Each number is 200 + 30 x the weight over its row's rms, rounded and kept within 0 to 999. Layers, rows and columns count from 0. The size before them is the row's rms in percent of the matrix's.

# layer 6 attention key, 32x64, rms 0.403, rows 0-21, columns 0-63
075,200,190,186,246,204,180,213,212,245,192,173,169,238,209,209,269,206,160,176,210,201,234,202,230,216,247,209,194,179,246,199,190,209,203,234,173,246,153,214,184,161,178,148,178,236,181,260,205,232,181,185,205,180,232,206,181,248,176,296,201,233,215,192,217
103,202,179,189,239,156,221,208,209,224,166,175,198,164,193,261,241,188,157,227,167,178,218,212,178,231,206,195,180,210,251,232,185,178,243,235,205,215,203,222,184,188,235,187,210,223,201,162,91,222,192,170,181,130,217,185,205,227,195,261,224,217,199,223,211
081,193,175,191,216,146,214,218,186,200,197,222,156,215,183,211,251,184,172,258,183,178,233,176,240,200,211,178,172,193,231,229,168,182,241,249,211,186,186,207,172,161,186,147,227,201,192,237,208,219,152,212,222,163,191,166,175,231,192,312,190,234,174,212,203
142,176,162,185,190,130,253,180,196,185,197,205,212,177,162,245,213,208,157,173,221,195,236,166,195,221,216,191,197,226,202,216,183,152,244,223,170,204,233,145,166,164,244,184,191,231,210,215,136,223,169,213,214,162,215,130,216,213,234,242,240,233,186,223,188
161,254,242,150,224,240,134,207,191,224,236,218,172,191,246,142,205,224,231,223,196,186,179,202,155,223,199,207,204,180,184,194,196,198,161,198,216,186,172,261,200,235,193,253,210,173,217,203,255,210,230,199,196,221,202,284,163,194,185,178,172,198,255,187,207
091,217,133,225,226,216,255,171,185,210,186,291,193,191,201,186,221,190,192,209,184,199,208,171,220,201,214,179,187,196,175,215,130,154,220,234,206,210,189,195,200,203,237,175,210,176,196,240,161,221,135,250,194,158,222,125,219,217,194,241,227,222,169,215,206
175,147,173,195,140,198,160,232,208,182,234,146,228,205,209,208,180,218,144,186,181,201,227,231,222,225,210,186,176,223,259,195,295,242,233,224,179,207,222,201,178,192,161,217,188,271,218,161,214,215,242,191,202,171,186,203,184,212,191,201,232,187,203,240,167
131,150,183,242,160,198,217,202,241,202,175,144,250,184,175,226,161,159,228,203,175,239,210,182,269,154,211,182,185,164,192,214,235,234,259,240,196,168,203,167,217,194,195,180,207,233,191,179,215,186,198,249,165,175,193,216,230,212,206,165,236,200,130,220,198
090,177,165,181,186,180,214,193,168,173,196,249,165,181,194,172,271,153,187,171,232,215,195,252,217,225,202,210,154,196,193,167,208,210,210,221,187,216,153,196,174,129,196,213,177,195,211,155,241,246,133,136,184,216,225,190,178,211,168,194,190,174,206,143,204
090,161,237,181,185,185,187,204,200,284,224,160,208,246,235,185,210,167,206,200,176,160,216,188,165,189,155,205,256,164,199,244,233,217,234,217,239,227,237,179,187,169,223,252,184,184,182,205,205,190,258,174,190,193,176,240,178,206,225,214,263,213,168,230,162
094,201,146,248,171,229,203,196,233,182,193,207,193,193,184,228,158,176,146,220,175,197,156,230,190,222,210,165,178,173,179,166,207,193,194,235,160,214,188,228,215,219,233,189,187,313,203,170,260,215,147,206,201,223,249,185,190,197,213,168,201,240,187,201,239
081,145,235,198,256,224,192,250,214,229,234,199,232,163,182,223,159,240,232,180,240,230,231,206,183,147,174,217,233,242,248,219,210,147,219,226,187,220,218,250,197,200,241,211,211,181,209,181,213,194,183,139,207,217,206,220,201,183,171,251,225,160,252,206,208
104,177,168,157,197,155,183,233,203,198,207,193,229,227,187,207,228,266,228,264,226,157,233,215,183,194,240,202,226,253,214,180,169,227,205,186,235,163,223,171,228,185,180,218,208,111,143,189,229,160,222,183,195,183,178,187,191,196,153,187,195,177,200,235,162
085,181,228,232,141,212,217,220,261,207,206,206,204,179,210,159,200,153,212,174,199,191,205,224,204,201,211,222,238,227,162,226,188,178,214,196,208,242,182,179,170,216,220,197,212,178,176,207,219,102,261,110,194,179,159,156,176,222,198,208,200,210,209,234,158
096,198,231,202,187,164,181,265,208,190,212,170,249,173,210,215,238,243,201,211,200,140,174,204,197,237,208,245,222,280,268,202,186,190,216,145,224,219,185,192,205,176,229,257,185,131,187,158,185,200,202,188,190,214,147,174,220,212,197,162,213,206,204,195,179
108,150,253,182,228,209,204,237,222,238,195,221,216,254,225,174,175,149,198,212,226,198,233,142,180,149,176,198,198,205,198,177,188,185,210,196,269,146,209,171,218,210,213,140,252,164,182,165,146,176,192,199,228,192,163,197,181,164,188,191,212,166,229,159,195
090,214,236,196,225,160,219,199,246,169,216,129,184,217,169,197,179,245,192,236,160,211,174,196,227,200,161,203,216,216,177,218,179,175,227,176,260,141,214,251,202,227,260,176,194,141,161,206,213,145,216,194,158,198,150,188,194,211,224,214,212,221,229,208,167
085,140,170,204,203,209,158,166,136,200,177,196,201,174,178,201,240,181,211,169,243,192,201,198,215,142,199,223,218,197,127,217,207,167,170,185,162,140,239,209,181,182,202,188,181,233,234,178,208,226,237,207,216,224,245,156,196,233,252,151,152,194,171,189,193
089,190,227,235,184,175,222,178,213,168,218,201,191,225,194,169,192,222,209,199,233,202,260,179,155,222,189,200,163,182,208,190,282,180,176,256,158,184,206,216,211,229,246,172,155,266,198,124,256,201,191,264,201,202,166,171,211,205,216,177,216,194,216,200,204
081,234,225,244,194,211,245,192,205,203,154,213,165,229,233,215,255,217,173,255,185,212,228,164,168,200,175,199,224,152,188,185,188,267,218,180,189,200,196,187,222,227,169,206,179,154,219,218,260,229,210,231,185,242,213,151,247,223,224,149,190,169,236,162,174
076,207,189,160,163,217,171,137,172,215,200,213,203,196,187,178,221,223,201,195,121,175,232,170,183,210,175,215,172,188,207,176,216,172,229,186,172,209,182,185,178,207,162,179,201,204,224,236,263,249,129,251,211,213,175,189,184,192,203,151,201,192,112,236,182
112,194,185,201,190,202,190,230,191,199,217,181,185,186,232,224,202,188,222,221,282,212,215,159,232,127,213,201,232,197,181,198,159,233,201,220,240,173,240,208,246,208,221,163,175,102,208,240,181,191,243,123,182,218,183,202,199,167,214,180,188,177,178,206,174